config = dict(
    num_hidden_layers=11,
    hidden_size=256,
    num_attention_heads=2,
    num_key_value_heads=2,
    head_dim=128,
    intermediate_size=1024,
    vocab_size=939,
    hidden_act='squared_relu',
    norm='rmsnorm',
    norm_place='pre',
    norm_eps=1e-06,
    positions='rope',
    rope_theta=1020.0,
    rope_fraction=0.5,
    qk_norm=True,
    attn_scale=0.13,
    bias='none',
    tie_word_embeddings=False,
    parallel_block=False,
    extras=['gated attention', 'exclusive self-attention', 'value embeddings', 'learned residual scales', 'capped logits'],
    init='uniform',
    init_std_qkv=0.0253,
    init_std_o=0.0,
    init_std_up=0.0253,
    init_std_down=0.0,
    optimizer='adamw',
    learning_rate=0.00158,
    beta1=0.95,
    beta2=0.95,
    weight_decay=0.059,
    lr_head=0.00441,
    warmup_steps=495,
    schedule='wsd',
    decay_fraction=0.603,
    decay_shape='linear',
    final_lr_fraction=0.0,
    batch_tokens=[16384, 32768],
    max_seq_len=1024,
    doc_mask=True,
    train_tokens=147700000,
    max_steps=6207,
    dataset='wikipedia_en',
)
Each number is 200 + 40 x the weight over its row's rms, rounded and kept within 0 to 999. Layers, rows and columns count from 0. The size before them is the row's rms in percent of the matrix's.

# up: layer 8 MLP up, 1024x256, rms 0.117, rows 930-982, columns 128-191
# down: layer 8 MLP down (transposed), 1024x256, rms 0.111, rows 930-981, columns 128-191
up930,102,201,189,178,133,253,223,271,180,169,189,142,224,190,152,167,198,231,189,251,250,216,166,227,228,199,206,196,178,195,266,310,259,159,224,103,250,166,258,233,252,177,148,184,128,157,260,155,145,189,189,151,181,241,141,166,158,251,153,215,226,263,164,255,219
down930,102,274,282,198,209,234,199,177,181,179,112,126,196,220,230,230,201,257,245,144,109,187,181,205,238,177,232,183,199,119,223,202,303,215,223,171,228,263,160,148,172,232,257,162,221,147,116,218,187,182,109,158,139,219,205,167,235,250,196,185,171,237,132,228,191
up931,102,167,180,215,211,154,212,261,213,204,189,188,190,221,114,221,183,169,179,238,199,282,240,241,179,192,222,232,201,259,186,178,189,149,224,173,220,226,200,230,174,252,204,82,176,182,174,232,195,186,135,209,160,192,188,260,198,167,229,146,173,219,229,187,131
down931,104,238,282,203,245,174,226,198,250,233,145,259,219,234,208,206,221,225,177,143,173,298,153,159,196,274,202,179,174,182,200,224,209,140,198,166,198,265,137,257,201,216,136,236,209,169,196,277,173,211,191,178,280,188,191,146,129,246,246,173,151,262,263,212,200
up932,097,243,267,248,212,136,194,278,267,185,288,229,169,311,203,201,171,217,208,163,217,220,165,214,177,206,186,202,190,253,179,221,195,194,228,202,173,255,294,188,263,161,253,215,171,180,199,210,206,175,206,107,163,281,203,225,172,194,216,142,217,245,171,192,193
down932,100,198,208,189,236,237,222,216,182,132,149,163,227,197,266,114,179,195,211,205,228,223,130,187,191,212,224,250,264,227,157,264,184,145,240,186,277,257,232,134,299,253,208,190,180,132,195,195,161,183,221,194,169,205,259,155,166,239,177,156,184,202,192,178,193
up933,104,248,282,211,211,184,269,240,165,193,229,228,237,192,246,190,172,249,153,182,195,165,218,254,206,137,230,228,148,114,227,230,138,226,213,138,238,268,156,206,270,259,261,174,179,213,194,231,197,165,192,198,200,223,199,141,270,197,185,169,144,172,152,191,165
down933,103,205,189,209,123,128,195,172,114,175,147,160,238,175,265,167,201,199,239,126,187,205,207,258,154,121,160,209,252,248,201,174,177,226,224,185,218,175,191,255,215,234,266,186,257,149,191,179,190,225,232,261,254,192,187,185,171,191,221,173,193,148,284,226,198
up934,101,163,199,174,196,204,134,195,221,183,124,237,249,189,179,231,236,198,200,249,265,194,194,222,258,195,170,211,189,278,180,177,240,219,175,113,219,247,203,177,196,271,182,113,241,240,190,188,224,226,171,212,177,164,189,243,233,169,248,158,185,212,205,208,180
down934,097,220,248,195,161,143,220,269,188,156,230,184,192,238,126,239,131,273,205,137,215,206,245,213,198,269,233,144,238,166,233,189,174,246,195,186,247,207,129,157,183,169,204,196,257,207,275,170,186,282,169,171,216,196,149,242,172,317,169,204,245,215,242,233,214
up935,098,149,174,171,221,187,246,210,205,195,218,234,188,183,215,250,183,225,214,171,205,213,159,208,152,222,193,237,175,162,153,193,199,295,217,173,207,181,184,221,248,199,163,149,211,225,208,178,207,188,231,211,150,195,215,142,238,154,189,234,250,236,151,252,153
down935,098,203,203,219,180,221,149,181,217,190,258,203,190,214,170,261,184,174,193,172,154,232,251,214,183,246,213,175,179,182,164,212,300,70,312,257,210,224,196,194,178,165,220,201,239,211,168,114,186,248,181,187,122,116,252,259,106,186,139,206,165,274,268,193,229
up936,100,185,246,232,201,162,255,248,176,264,295,233,204,145,140,281,205,227,206,167,272,183,201,298,188,164,267,130,178,196,234,249,154,254,194,224,229,228,202,202,267,242,150,160,164,170,167,226,187,197,200,212,258,191,211,192,204,164,198,203,186,173,169,316,143
down936,103,194,168,227,205,214,158,197,203,265,136,231,205,215,223,213,229,162,221,216,307,207,219,247,179,277,161,255,171,284,223,192,175,116,261,241,140,283,89,263,151,268,174,272,203,228,248,138,216,196,159,238,232,154,215,171,221,244,97,144,197,146,176,169,146
up937,111,161,213,232,236,213,208,231,248,173,156,209,184,149,195,147,164,112,117,279,251,228,194,226,171,196,201,184,164,210,207,271,232,208,220,164,136,234,235,203,238,192,198,140,224,163,251,215,160,174,255,274,208,267,165,206,218,147,215,136,245,175,246,213,224
down937,111,253,227,129,135,213,175,218,186,154,177,270,180,138,212,195,258,251,144,202,210,209,229,245,192,172,106,167,178,204,183,243,215,222,202,139,216,203,175,153,234,126,123,190,225,200,201,223,225,243,196,188,190,192,267,151,268,168,197,216,282,169,202,260,257
up938,112,254,234,189,175,198,175,171,228,259,195,228,175,161,175,135,214,183,144,217,209,202,202,285,237,207,258,122,209,273,176,195,155,212,158,132,182,135,129,165,295,192,167,244,203,181,182,189,250,259,173,183,234,202,163,126,154,211,194,262,97,195,183,186,199
down938,105,154,205,120,222,247,167,283,236,161,197,252,145,234,215,203,175,226,195,228,152,185,142,186,237,197,151,108,216,192,188,241,203,116,224,193,253,201,242,232,197,172,249,242,129,216,174,213,161,150,119,171,201,250,183,186,178,234,182,202,113,219,175,195,178
up939,103,148,205,197,250,297,171,223,233,190,116,225,260,235,214,228,182,179,129,179,241,185,227,149,182,221,234,201,184,173,230,237,205,264,240,197,180,207,182,220,279,284,143,175,146,243,252,177,184,229,169,136,199,198,169,273,208,221,217,195,206,98,130,138,208
down939,097,241,165,223,238,325,143,70,128,173,162,198,144,234,191,118,212,180,113,246,260,177,187,188,189,202,171,161,207,176,137,235,251,233,208,307,108,240,162,252,191,266,190,244,169,277,196,237,170,273,161,214,255,195,190,217,154,230,209,144,201,155,165,223,186
up940,110,222,161,137,232,183,208,287,238,202,194,182,212,175,138,193,124,241,122,202,207,234,231,173,172,236,257,176,151,276,174,219,191,180,202,217,244,167,239,160,236,201,203,106,182,198,191,158,233,174,262,192,207,231,189,215,239,175,203,133,211,207,175,213,233
down940,107,149,277,257,163,267,126,224,235,213,252,223,227,157,244,256,222,134,281,189,95,196,156,166,257,251,181,158,123,175,275,106,225,211,191,157,237,194,198,195,155,215,138,250,210,225,158,211,217,232,219,217,149,158,243,181,206,167,186,162,231,137,191,235,251
up941,099,162,120,191,251,253,284,216,194,211,173,162,215,207,217,276,202,224,184,255,249,159,99,260,85,194,172,215,205,264,176,167,204,231,114,186,273,243,222,191,211,243,203,198,243,239,94,238,233,137,200,124,238,246,214,185,257,151,178,193,146,239,188,231,147
down941,101,150,159,289,140,270,173,216,245,196,190,198,197,148,187,210,184,249,241,172,138,251,180,231,199,244,265,185,143,207,216,225,191,268,167,234,176,177,204,218,216,176,211,235,211,146,216,251,180,182,223,200,216,170,194,247,239,170,223,145,164,145,180,164,134
up942,105,214,195,249,145,209,188,293,209,224,140,215,151,212,169,202,218,272,162,160,211,193,259,214,208,247,199,182,191,256,233,229,199,149,260,177,184,230,199,161,244,208,160,208,205,184,210,217,158,134,242,200,246,288,180,213,236,192,211,278,218,297,254,121,240
down942,109,152,224,282,116,216,228,93,128,197,179,192,246,184,210,190,209,207,226,174,211,175,238,163,234,160,232,226,210,212,129,176,172,214,160,115,247,211,245,265,238,213,135,163,177,133,167,174,230,235,199,188,172,150,176,211,269,187,111,253,175,138,174,234,190
up943,110,149,279,244,142,180,176,153,256,287,242,193,188,183,181,218,177,176,215,211,228,131,232,225,215,178,201,189,219,175,255,166,263,182,154,225,176,196,155,189,229,205,133,161,100,209,244,180,209,174,155,191,214,257,215,226,148,135,174,216,181,246,181,212,120
down943,114,178,141,220,161,199,176,219,219,236,216,168,258,222,184,192,147,163,135,215,248,230,195,205,229,216,224,125,194,133,215,179,174,227,232,201,239,182,215,180,215,203,153,156,165,179,247,202,188,257,268,144,233,176,147,130,124,224,165,219,113,139,218,197,199
up944,094,162,145,217,233,122,195,252,239,273,247,231,207,250,193,247,247,197,181,216,145,264,215,274,173,208,202,185,180,240,169,165,231,125,224,270,243,219,196,184,165,206,275,169,192,257,185,147,187,133,213,229,233,241,161,203,245,193,172,197,239,181,234,178,194
down944,094,177,203,165,179,217,169,258,148,161,224,274,151,111,176,238,158,203,194,139,242,239,123,224,155,238,152,161,187,232,223,177,235,168,181,174,220,221,195,177,232,222,175,204,244,211,211,219,196,300,254,126,139,181,247,214,186,211,220,258,146,223,168,121,110
up945,092,272,189,227,191,220,199,190,209,152,212,146,211,188,237,224,217,215,173,201,199,191,150,259,242,218,183,192,162,258,274,211,139,173,202,196,264,206,144,226,173,165,169,164,223,139,224,204,234,151,224,203,158,225,158,176,182,202,158,251,150,276,190,185,190
down945,094,187,220,215,218,171,219,229,153,230,123,156,215,235,115,181,203,229,217,178,121,219,201,204,197,140,167,178,228,180,233,228,224,201,192,177,210,163,272,227,202,280,181,215,123,149,165,227,172,193,123,166,198,240,153,180,239,217,234,214,229,248,190,254,155
up946,103,133,163,256,192,190,167,186,180,278,189,225,245,227,198,171,151,183,250,191,202,223,217,206,230,207,196,215,219,280,203,212,224,190,77,154,213,243,136,154,184,188,181,146,212,206,125,182,145,178,168,105,199,278,236,208,242,137,245,132,211,271,258,192,224
down946,101,179,202,208,227,146,195,173,121,248,231,236,127,241,221,219,217,201,159,206,149,198,256,175,199,187,158,167,249,224,215,212,226,219,211,210,191,176,189,194,196,159,142,129,225,243,169,212,165,216,243,179,222,217,178,128,210,208,255,189,160,208,237,222,248
up947,096,153,192,137,282,265,285,214,237,175,188,226,171,157,212,240,260,253,241,201,231,214,196,271,203,241,162,225,251,211,259,179,144,199,105,172,199,216,186,191,204,241,205,159,199,143,234,210,231,196,228,217,207,183,196,193,270,172,261,130,88,251,186,206,223
down947,099,232,176,245,155,191,180,164,180,188,170,127,175,177,227,229,180,109,227,134,201,227,203,232,175,129,246,149,225,200,222,231,161,230,168,218,197,121,233,165,219,235,179,207,107,109,170,236,182,191,157,202,229,186,185,132,189,247,153,279,179,205,225,170,186
up948,128,194,183,137,198,238,287,222,243,191,231,204,161,194,177,201,224,241,171,225,216,172,209,270,106,222,222,173,240,161,226,227,183,155,276,213,181,119,226,154,252,223,216,178,79,165,237,214,237,119,159,236,149,248,237,269,158,215,202,175,209,199,219,215,123
down948,119,243,198,172,211,155,132,255,190,150,218,202,234,178,251,275,135,251,234,213,268,247,242,162,186,176,266,199,209,211,260,204,165,234,191,184,249,271,145,214,217,179,187,222,213,211,80,196,200,231,212,188,224,218,181,264,248,198,271,141,231,180,201,234,246
up949,103,253,162,215,165,190,170,208,260,294,151,304,216,186,170,170,164,232,133,190,135,176,171,233,186,177,206,141,230,232,187,291,198,233,155,240,176,197,222,230,289,240,204,209,169,249,197,205,132,210,92,291,155,148,110,197,205,162,151,185,277,210,183,200,148
down949,101,256,158,212,192,229,244,183,250,189,165,236,234,246,200,153,261,216,240,226,208,169,184,257,197,171,215,244,213,253,187,207,228,225,195,235,137,205,166,193,125,271,189,199,174,222,152,123,229,210,183,165,199,228,224,249,233,233,192,243,120,205,200,223,195
up950,094,215,214,231,146,178,190,228,220,204,215,222,275,195,159,210,105,179,197,137,154,96,142,223,244,229,212,202,189,263,311,160,189,166,201,172,234,255,169,176,223,236,165,207,251,172,318,212,171,237,166,211,201,241,173,163,154,172,209,222,179,269,169,121,165
down950,099,226,207,198,265,183,195,174,140,153,280,161,151,240,203,168,214,227,160,199,224,227,126,115,184,217,162,288,208,147,201,163,234,206,227,183,176,181,281,225,199,233,187,243,157,139,229,239,166,232,214,152,260,208,215,122,234,297,166,287,258,262,159,207,183
up951,092,253,181,155,178,209,241,107,163,160,213,149,229,204,208,228,200,224,247,217,204,252,155,181,163,185,265,258,206,197,182,212,196,101,161,215,300,249,177,249,195,162,185,137,130,117,177,208,245,165,209,222,154,131,169,237,277,175,206,188,265,210,145,210,173
down951,096,226,192,267,173,168,224,235,124,155,211,219,154,239,191,210,151,174,138,219,183,226,184,217,224,149,246,179,197,146,202,188,139,246,180,206,175,173,246,160,227,174,188,243,141,205,193,257,211,163,170,210,246,193,159,147,278,244,148,230,128,179,168,152,231
up952,093,123,286,155,199,250,236,168,167,212,247,259,163,103,229,117,201,266,178,169,229,155,205,202,196,240,169,224,210,208,230,228,162,238,149,159,181,219,193,265,209,201,115,209,204,258,176,233,243,193,186,225,223,229,168,180,237,184,233,167,261,214,226,189,158
down952,090,217,201,231,271,260,251,207,158,196,175,120,153,176,147,152,197,193,193,212,182,232,249,185,213,231,212,203,242,139,237,197,145,207,125,217,164,163,257,189,175,187,183,164,253,189,168,255,151,147,182,192,248,175,237,182,178,243,186,166,164,153,249,189,176
up953,106,177,259,194,95,188,307,157,162,231,192,171,191,211,177,247,163,179,176,161,217,160,136,222,217,217,158,190,145,189,201,230,202,185,220,163,221,165,208,185,181,178,203,69,194,141,254,213,285,163,196,187,228,200,250,143,136,150,141,146,208,261,200,211,166
down953,109,238,238,243,173,182,205,212,184,177,214,180,267,195,226,242,214,204,278,171,167,250,206,176,223,126,169,247,249,136,172,179,191,211,189,160,213,143,226,240,160,212,286,225,263,239,207,237,261,213,116,171,241,199,265,213,249,202,194,252,235,188,223,155,266
up954,108,179,168,117,149,274,147,251,245,164,211,198,241,190,180,240,121,220,220,150,180,214,273,246,208,273,274,186,181,214,189,251,190,256,202,205,148,213,197,196,177,211,228,201,94,102,239,147,207,133,180,220,178,200,257,224,232,228,211,136,119,252,173,190,231
down954,105,250,160,185,205,204,113,281,243,176,220,205,209,207,156,228,211,170,155,295,154,219,189,269,209,164,182,223,191,214,195,162,200,187,221,228,174,214,234,207,220,158,165,202,229,202,219,171,182,172,263,179,173,148,224,186,167,209,232,219,240,222,149,198,243
up955,093,184,167,307,181,161,266,172,230,306,246,178,205,171,164,146,183,162,143,215,151,193,210,183,206,237,172,239,188,202,186,152,164,153,194,212,170,224,188,209,234,245,196,210,173,156,147,207,215,194,231,192,172,142,189,235,219,184,230,164,183,234,155,261,167
down955,090,195,194,242,305,139,217,187,185,187,178,225,193,247,231,176,208,135,142,189,154,190,286,176,196,247,237,248,211,265,214,195,183,191,228,196,209,182,210,211,291,178,206,162,170,231,162,244,152,177,212,188,183,185,253,261,144,174,233,137,145,172,229,186,254
up956,099,186,187,203,145,191,224,250,258,196,163,114,164,256,145,240,166,188,172,236,227,251,202,178,207,188,272,149,146,284,202,176,198,230,176,150,178,203,222,136,245,170,208,206,74,232,238,192,171,127,218,136,228,269,159,246,188,194,213,189,174,187,111,196,227
down956,097,227,164,162,183,203,189,198,246,175,170,171,170,222,212,249,248,202,230,161,228,160,179,193,142,150,205,198,196,218,245,158,151,202,195,173,184,228,177,201,216,199,167,216,278,159,210,142,165,180,271,232,172,182,192,214,129,296,234,160,229,227,166,233,233
up957,099,283,228,262,143,221,210,226,202,187,217,194,163,114,202,191,183,189,231,254,226,167,198,264,246,178,182,162,162,221,186,207,125,215,171,142,185,204,196,231,264,235,184,234,215,241,261,198,211,200,158,160,191,175,250,169,196,124,161,234,196,162,148,196,192
down957,102,241,255,207,271,154,232,201,116,142,194,119,219,212,199,126,162,183,169,119,165,161,191,170,143,152,190,176,181,177,177,214,284,182,269,170,177,235,199,199,255,250,213,224,258,215,162,125,266,193,186,153,196,153,207,253,210,125,173,132,141,214,146,195,194
up958,108,214,218,158,227,263,187,261,198,182,192,203,149,147,207,141,180,194,206,229,190,206,126,179,159,207,191,262,253,148,249,215,213,172,232,185,198,210,167,227,179,273,271,215,212,129,179,171,264,186,264,182,216,230,138,249,249,181,278,167,263,160,224,205,155
down958,108,139,211,238,158,183,207,265,190,195,161,192,110,217,157,126,201,241,222,193,173,160,172,265,170,133,185,187,157,209,212,234,211,237,166,188,251,119,144,236,253,259,183,165,143,197,227,229,217,175,150,121,160,292,145,195,169,250,144,280,197,197,237,229,200
up959,121,195,275,198,171,191,148,174,226,209,171,177,256,153,152,143,164,160,127,202,200,200,222,279,283,221,179,148,164,180,148,203,163,199,232,192,204,195,184,126,227,189,197,161,210,185,197,212,233,186,218,205,132,254,210,143,155,174,296,213,242,191,215,179,91
down959,114,221,167,243,251,200,181,220,227,177,216,189,223,228,177,209,229,160,267,200,272,201,149,181,179,185,227,257,210,244,251,222,201,139,201,201,192,202,249,296,176,263,191,185,171,190,246,199,59,200,229,100,205,115,174,222,253,180,154,197,178,178,190,214,160
up960,093,203,187,235,159,147,206,181,261,180,256,250,125,200,219,131,155,215,201,229,196,157,218,172,145,172,220,170,225,229,278,137,179,189,200,169,145,171,253,165,240,235,256,174,179,156,175,161,213,174,195,217,197,210,195,273,262,210,150,144,221,178,192,259,241
down960,096,190,165,200,167,296,174,180,175,233,176,172,218,213,206,200,219,250,239,215,200,208,261,204,220,183,222,229,224,189,198,233,173,195,225,217,177,169,188,174,179,252,219,200,230,237,197,227,218,203,161,218,241,133,184,144,174,160,216,277,134,204,162,199,200
up961,102,194,258,287,192,207,181,197,165,185,137,248,237,159,196,218,196,262,213,186,169,272,212,259,223,215,175,172,166,190,236,203,127,242,105,148,196,224,181,153,143,178,152,179,192,186,237,258,137,168,103,113,173,161,174,248,164,230,170,262,252,171,218,183,188
down961,098,200,211,231,186,166,183,170,162,251,188,172,206,211,215,165,206,282,205,194,179,252,126,233,179,149,162,177,243,199,251,183,205,213,192,201,199,217,227,216,229,238,203,177,198,192,241,161,219,97,234,186,196,186,207,134,161,167,266,276,203,179,211,178,168
up962,111,182,149,238,251,288,295,196,286,221,198,215,198,214,137,195,195,279,203,192,252,203,218,243,157,214,311,229,187,278,161,203,98,238,196,174,246,192,149,229,237,158,110,159,207,216,133,158,152,189,230,202,215,223,182,210,234,174,180,170,156,215,203,181,220
down962,113,237,164,182,188,215,146,203,99,119,168,163,199,200,209,153,217,173,212,204,231,158,83,209,222,231,148,171,134,159,205,173,223,198,158,234,234,225,158,172,213,177,237,184,191,229,221,203,102,123,130,157,218,118,130,177,221,241,199,139,203,277,200,262,201
up963,103,153,258,179,181,132,249,203,229,290,242,185,209,238,220,196,85,172,195,177,183,186,224,197,286,229,264,188,190,221,217,166,143,265,154,211,260,212,202,203,202,171,198,199,200,219,256,194,257,140,205,187,188,217,141,241,224,220,244,132,270,157,215,201,212
down963,102,141,125,180,167,225,182,214,209,137,143,168,218,215,234,260,182,189,250,203,207,169,206,141,275,143,265,186,150,234,173,228,139,205,183,202,181,202,236,289,182,213,121,191,198,156,200,242,171,189,194,239,265,175,256,181,194,235,188,198,229,226,226,244,197
up964,081,136,199,211,244,173,263,172,195,248,268,211,166,228,202,249,264,261,190,217,171,147,171,166,259,250,118,224,266,183,175,182,246,196,214,188,200,152,201,177,184,221,139,200,271,163,226,234,173,197,159,144,158,217,277,252,199,170,249,179,148,163,190,209,223
down964,083,267,226,238,173,276,138,251,145,108,178,202,190,153,225,251,116,232,228,205,199,212,166,228,207,136,325,185,139,141,145,242,276,159,134,189,268,257,200,279,227,224,250,189,194,226,204,138,264,175,230,168,182,198,185,246,222,226,218,185,198,256,139,214,161
up965,099,163,185,171,223,238,190,198,260,133,171,268,179,181,154,231,222,219,246,290,200,207,157,255,198,140,233,237,185,122,198,272,188,197,144,237,191,145,197,216,219,264,207,215,235,227,134,180,214,197,287,275,146,243,252,195,154,232,215,223,160,242,184,176,162
down965,101,165,227,224,280,214,197,202,207,145,256,193,194,249,125,210,101,239,181,202,204,210,258,212,274,229,251,227,238,188,158,280,210,161,211,221,233,270,153,185,284,134,178,156,198,173,274,209,142,211,228,184,178,174,86,211,218,183,234,206,249,252,149,212,314
up966,108,222,185,240,207,225,184,263,204,245,263,176,231,122,141,256,158,201,206,236,266,255,279,175,209,206,287,209,203,240,277,250,195,172,168,238,205,250,239,200,202,185,154,165,224,119,211,119,146,204,137,192,211,214,152,178,165,97,206,197,206,204,147,192,201
down966,107,214,206,245,216,154,172,231,199,179,246,175,154,167,211,221,225,230,219,240,240,234,272,188,203,227,281,243,198,226,181,247,276,207,252,244,257,211,300,228,157,146,208,219,226,188,212,181,228,204,214,160,244,212,157,221,200,224,145,204,302,190,214,172,218
up967,102,167,236,265,217,202,225,160,179,252,218,150,188,247,118,237,144,192,176,146,337,283,216,264,233,152,210,196,182,188,198,151,216,255,192,191,169,148,173,248,178,255,195,156,185,166,329,162,253,211,236,169,273,253,186,199,159,162,204,173,132,140,191,198,205
down967,103,187,177,179,165,216,158,147,105,244,210,179,245,172,171,207,161,223,222,168,212,107,168,182,239,176,217,250,198,233,299,167,229,275,202,143,127,162,173,208,200,290,210,132,147,138,147,172,154,210,211,236,299,230,131,210,148,223,233,195,124,194,217,175,231
up968,098,221,179,246,167,272,198,155,130,215,199,177,175,170,180,191,188,257,126,192,198,220,273,278,245,207,159,141,133,289,268,230,173,220,172,104,245,197,114,198,224,172,147,201,205,187,248,213,112,173,170,188,219,213,205,162,138,256,152,209,244,245,286,261,194
down968,099,206,191,220,174,176,240,165,185,174,237,143,186,172,257,185,230,184,161,203,207,216,178,208,206,225,257,214,204,185,231,169,258,205,203,250,202,198,286,277,206,203,190,135,186,279,221,241,159,111,170,164,185,234,194,245,227,234,234,216,148,232,254,230,174
up969,106,213,187,155,95,232,202,196,236,158,159,150,158,227,150,193,198,171,165,205,306,294,243,279,171,210,266,195,167,242,206,219,162,219,190,143,184,235,169,125,255,146,212,183,191,201,249,120,196,88,162,104,195,235,165,173,189,170,178,152,192,186,167,193,154
down969,100,203,216,192,201,184,208,218,289,228,206,238,213,215,230,189,261,171,267,191,283,195,281,187,184,245,166,169,243,150,195,152,147,178,163,198,181,214,179,179,207,200,159,169,212,189,228,183,164,200,184,255,200,241,225,265,210,244,189,169,280,200,189,283,263
up970,094,226,163,227,175,309,241,240,243,219,197,139,195,199,179,207,191,282,155,262,266,180,194,190,203,144,186,225,211,264,196,261,229,118,260,242,180,190,135,208,230,213,216,219,286,222,245,113,238,195,263,122,164,224,197,244,168,165,290,165,221,199,208,193,219
down970,095,300,114,228,250,229,186,228,159,186,187,196,165,190,253,175,152,205,179,201,253,194,218,196,162,77,182,256,220,162,232,190,164,139,172,188,226,171,192,280,253,226,239,184,249,221,271,190,192,195,170,80,281,219,246,175,298,244,214,161,177,232,177,205,197
up971,093,211,150,218,178,255,131,196,192,195,213,114,196,135,115,157,215,188,205,261,257,226,215,221,227,180,212,231,149,198,208,225,189,217,201,159,236,301,174,188,166,220,229,209,212,221,171,161,181,193,190,188,156,286,209,192,172,197,271,183,186,203,185,275,172
down971,096,114,153,211,146,272,235,166,220,165,228,169,279,250,271,171,188,218,137,161,123,164,231,150,201,177,141,247,277,249,191,278,162,170,148,220,185,158,193,288,183,206,216,179,241,194,183,230,154,184,170,227,178,237,194,184,238,176,242,249,200,152,203,126,194
up972,096,223,204,211,187,204,161,179,258,191,195,180,236,222,185,220,239,262,202,239,221,173,183,163,277,190,265,211,157,188,239,139,139,196,175,175,177,166,220,201,281,210,168,162,227,183,217,211,185,192,214,212,123,257,206,159,226,211,164,159,171,205,188,284,209
down972,091,189,152,150,169,224,120,209,131,193,175,225,198,227,267,172,249,150,154,201,192,107,124,186,133,169,202,218,182,203,240,237,240,239,309,194,178,226,203,179,257,193,193,200,224,210,254,197,151,205,208,227,204,245,209,165,209,192,177,208,229,159,170,192,220
up973,104,162,249,196,148,239,133,271,198,258,259,253,151,178,209,266,217,233,182,197,196,246,169,149,288,184,186,172,154,264,281,240,125,261,137,221,236,180,208,187,203,296,230,149,152,189,204,243,203,200,241,247,232,213,210,159,184,200,200,258,205,198,178,206,190
down973,100,206,182,222,195,163,204,226,113,209,202,162,220,210,201,135,213,228,165,223,172,205,203,256,215,255,257,219,233,220,172,137,255,192,197,176,183,206,189,211,193,127,192,162,272,178,230,104,247,229,234,230,109,220,197,295,161,257,218,184,197,290,214,125,208
up974,098,222,170,268,172,209,178,199,223,165,220,209,242,283,224,218,170,222,208,162,258,173,214,159,257,199,150,214,197,225,256,259,219,196,142,239,164,163,200,151,264,235,191,210,229,167,246,175,179,149,240,169,186,304,175,259,172,206,225,158,246,197,221,184,203
down974,094,225,189,220,209,298,225,308,238,164,199,179,146,261,253,211,163,161,128,177,192,164,240,194,212,196,165,226,231,178,183,204,125,268,185,149,118,199,213,176,230,268,226,248,197,256,159,209,199,189,273,284,257,197,189,194,203,286,158,214,248,209,169,194,222
up975,101,220,178,202,230,224,195,309,215,228,262,195,219,165,176,220,209,215,214,166,216,177,165,238,200,185,159,231,152,164,253,267,213,191,153,151,275,284,143,186,194,240,215,224,246,235,235,249,138,194,151,179,160,194,297,152,190,203,205,151,143,144,175,261,171
down975,104,185,200,193,218,197,216,253,173,185,224,214,216,213,225,174,152,230,281,183,237,223,227,253,189,225,241,200,183,226,207,158,206,225,236,153,155,178,194,195,210,137,171,171,125,74,195,217,195,222,260,193,193,172,153,180,207,236,246,183,228,232,146,147,195
up976,104,191,220,193,199,216,155,231,225,216,167,158,247,186,182,215,155,218,175,217,255,228,239,232,200,155,244,154,131,181,229,185,231,203,215,223,225,195,181,225,267,202,180,160,155,172,206,202,264,143,249,207,189,291,234,139,119,134,195,165,158,264,235,177,170
down976,108,193,192,228,144,221,318,128,253,192,148,215,197,172,63,214,173,244,140,253,131,197,239,232,195,245,208,191,211,199,139,200,159,185,224,275,186,225,224,172,223,172,157,161,160,171,199,172,209,141,131,165,201,215,252,153,179,182,140,183,185,233,187,245,185
up977,132,154,213,295,195,232,193,156,186,241,176,271,283,177,208,260,144,172,146,266,266,210,174,248,184,196,299,217,172,222,250,229,187,173,149,182,215,215,211,208,246,262,224,182,222,207,286,190,193,224,184,203,165,171,275,133,225,132,259,159,203,266,192,186,228
down977,126,174,168,106,259,157,239,128,170,207,235,216,207,222,76,161,194,234,289,241,204,187,244,202,239,223,248,305,223,212,197,121,235,224,146,230,181,233,119,202,181,133,220,149,185,174,232,235,207,202,203,246,185,217,225,247,219,196,209,225,180,228,148,162,202
up978,113,200,215,176,220,189,186,212,183,140,182,166,166,206,196,280,254,213,215,148,205,199,266,244,164,174,260,196,157,164,171,273,211,190,211,214,205,257,93,211,280,224,234,141,170,220,150,191,189,188,200,228,137,135,189,242,219,169,190,205,285,215,174,249,153
down978,110,263,195,161,235,212,194,138,172,236,233,184,223,171,237,204,189,320,281,186,245,194,259,172,222,226,149,207,231,167,239,269,252,245,193,213,203,228,168,178,195,109,244,151,154,211,112,143,177,119,164,213,142,224,204,277,217,168,142,184,265,199,202,247,224
up979,096,178,181,244,259,143,226,182,246,154,253,209,207,137,201,167,188,259,210,178,242,153,152,244,130,238,238,211,111,281,206,244,159,258,141,229,246,204,127,130,265,211,177,184,239,217,217,187,217,240,190,246,156,204,234,238,279,241,277,163,220,227,194,267,175
down979,097,248,227,203,187,193,202,245,238,163,146,207,94,206,140,170,235,167,222,224,156,190,250,218,241,212,238,197,211,138,204,203,163,198,78,200,215,162,213,153,201,265,164,171,130,252,222,187,216,179,299,195,136,222,219,184,211,158,134,198,208,150,208,204,222
up980,098,177,153,240,210,169,270,206,145,224,254,264,166,84,179,183,204,206,149,191,212,257,156,302,152,285,200,181,158,218,266,145,169,258,173,167,198,223,132,204,190,142,237,223,272,206,157,159,282,126,209,260,222,211,184,255,289,173,214,184,195,230,212,188,155
down980,098,240,182,171,336,154,187,221,120,235,270,145,151,226,213,223,228,244,291,221,194,169,149,224,191,154,225,242,197,232,152,221,171,182,218,262,285,202,247,194,96,185,244,199,238,162,217,183,192,225,223,162,205,201,278,146,187,242,255,270,154,218,208,267,207
up981,112,169,227,187,233,253,160,199,198,243,196,173,222,188,198,139,174,301,186,192,207,174,243,193,147,274,156,144,173,221,258,159,165,190,179,201,249,195,184,180,249,188,163,194,238,221,240,98,247,218,138,160,238,165,199,216,200,218,151,174,244,263,101,293,221
down981,111,226,201,168,194,216,195,196,120,162,239,133,194,227,240,122,263,251,136,249,203,178,248,198,160,215,164,269,218,232,204,177,251,229,145,209,177,167,172,208,198,144,201,200,243,232,223,147,254,205,172,175,201,221,255,244,303,218,205,183,234,225,165,232,235
up982,096,169,280,240,182,138,211,146,217,218,233,155,174,256,107,221,99,125,189,185,196,140,205,168,210,223,224,184,141,162,154,161,127,211,199,143,211,147,127,177,318,201,158,99,180,186,175,220,187,177,155,176,200,229,215,212,179,192,222,200,152,201,199,148,153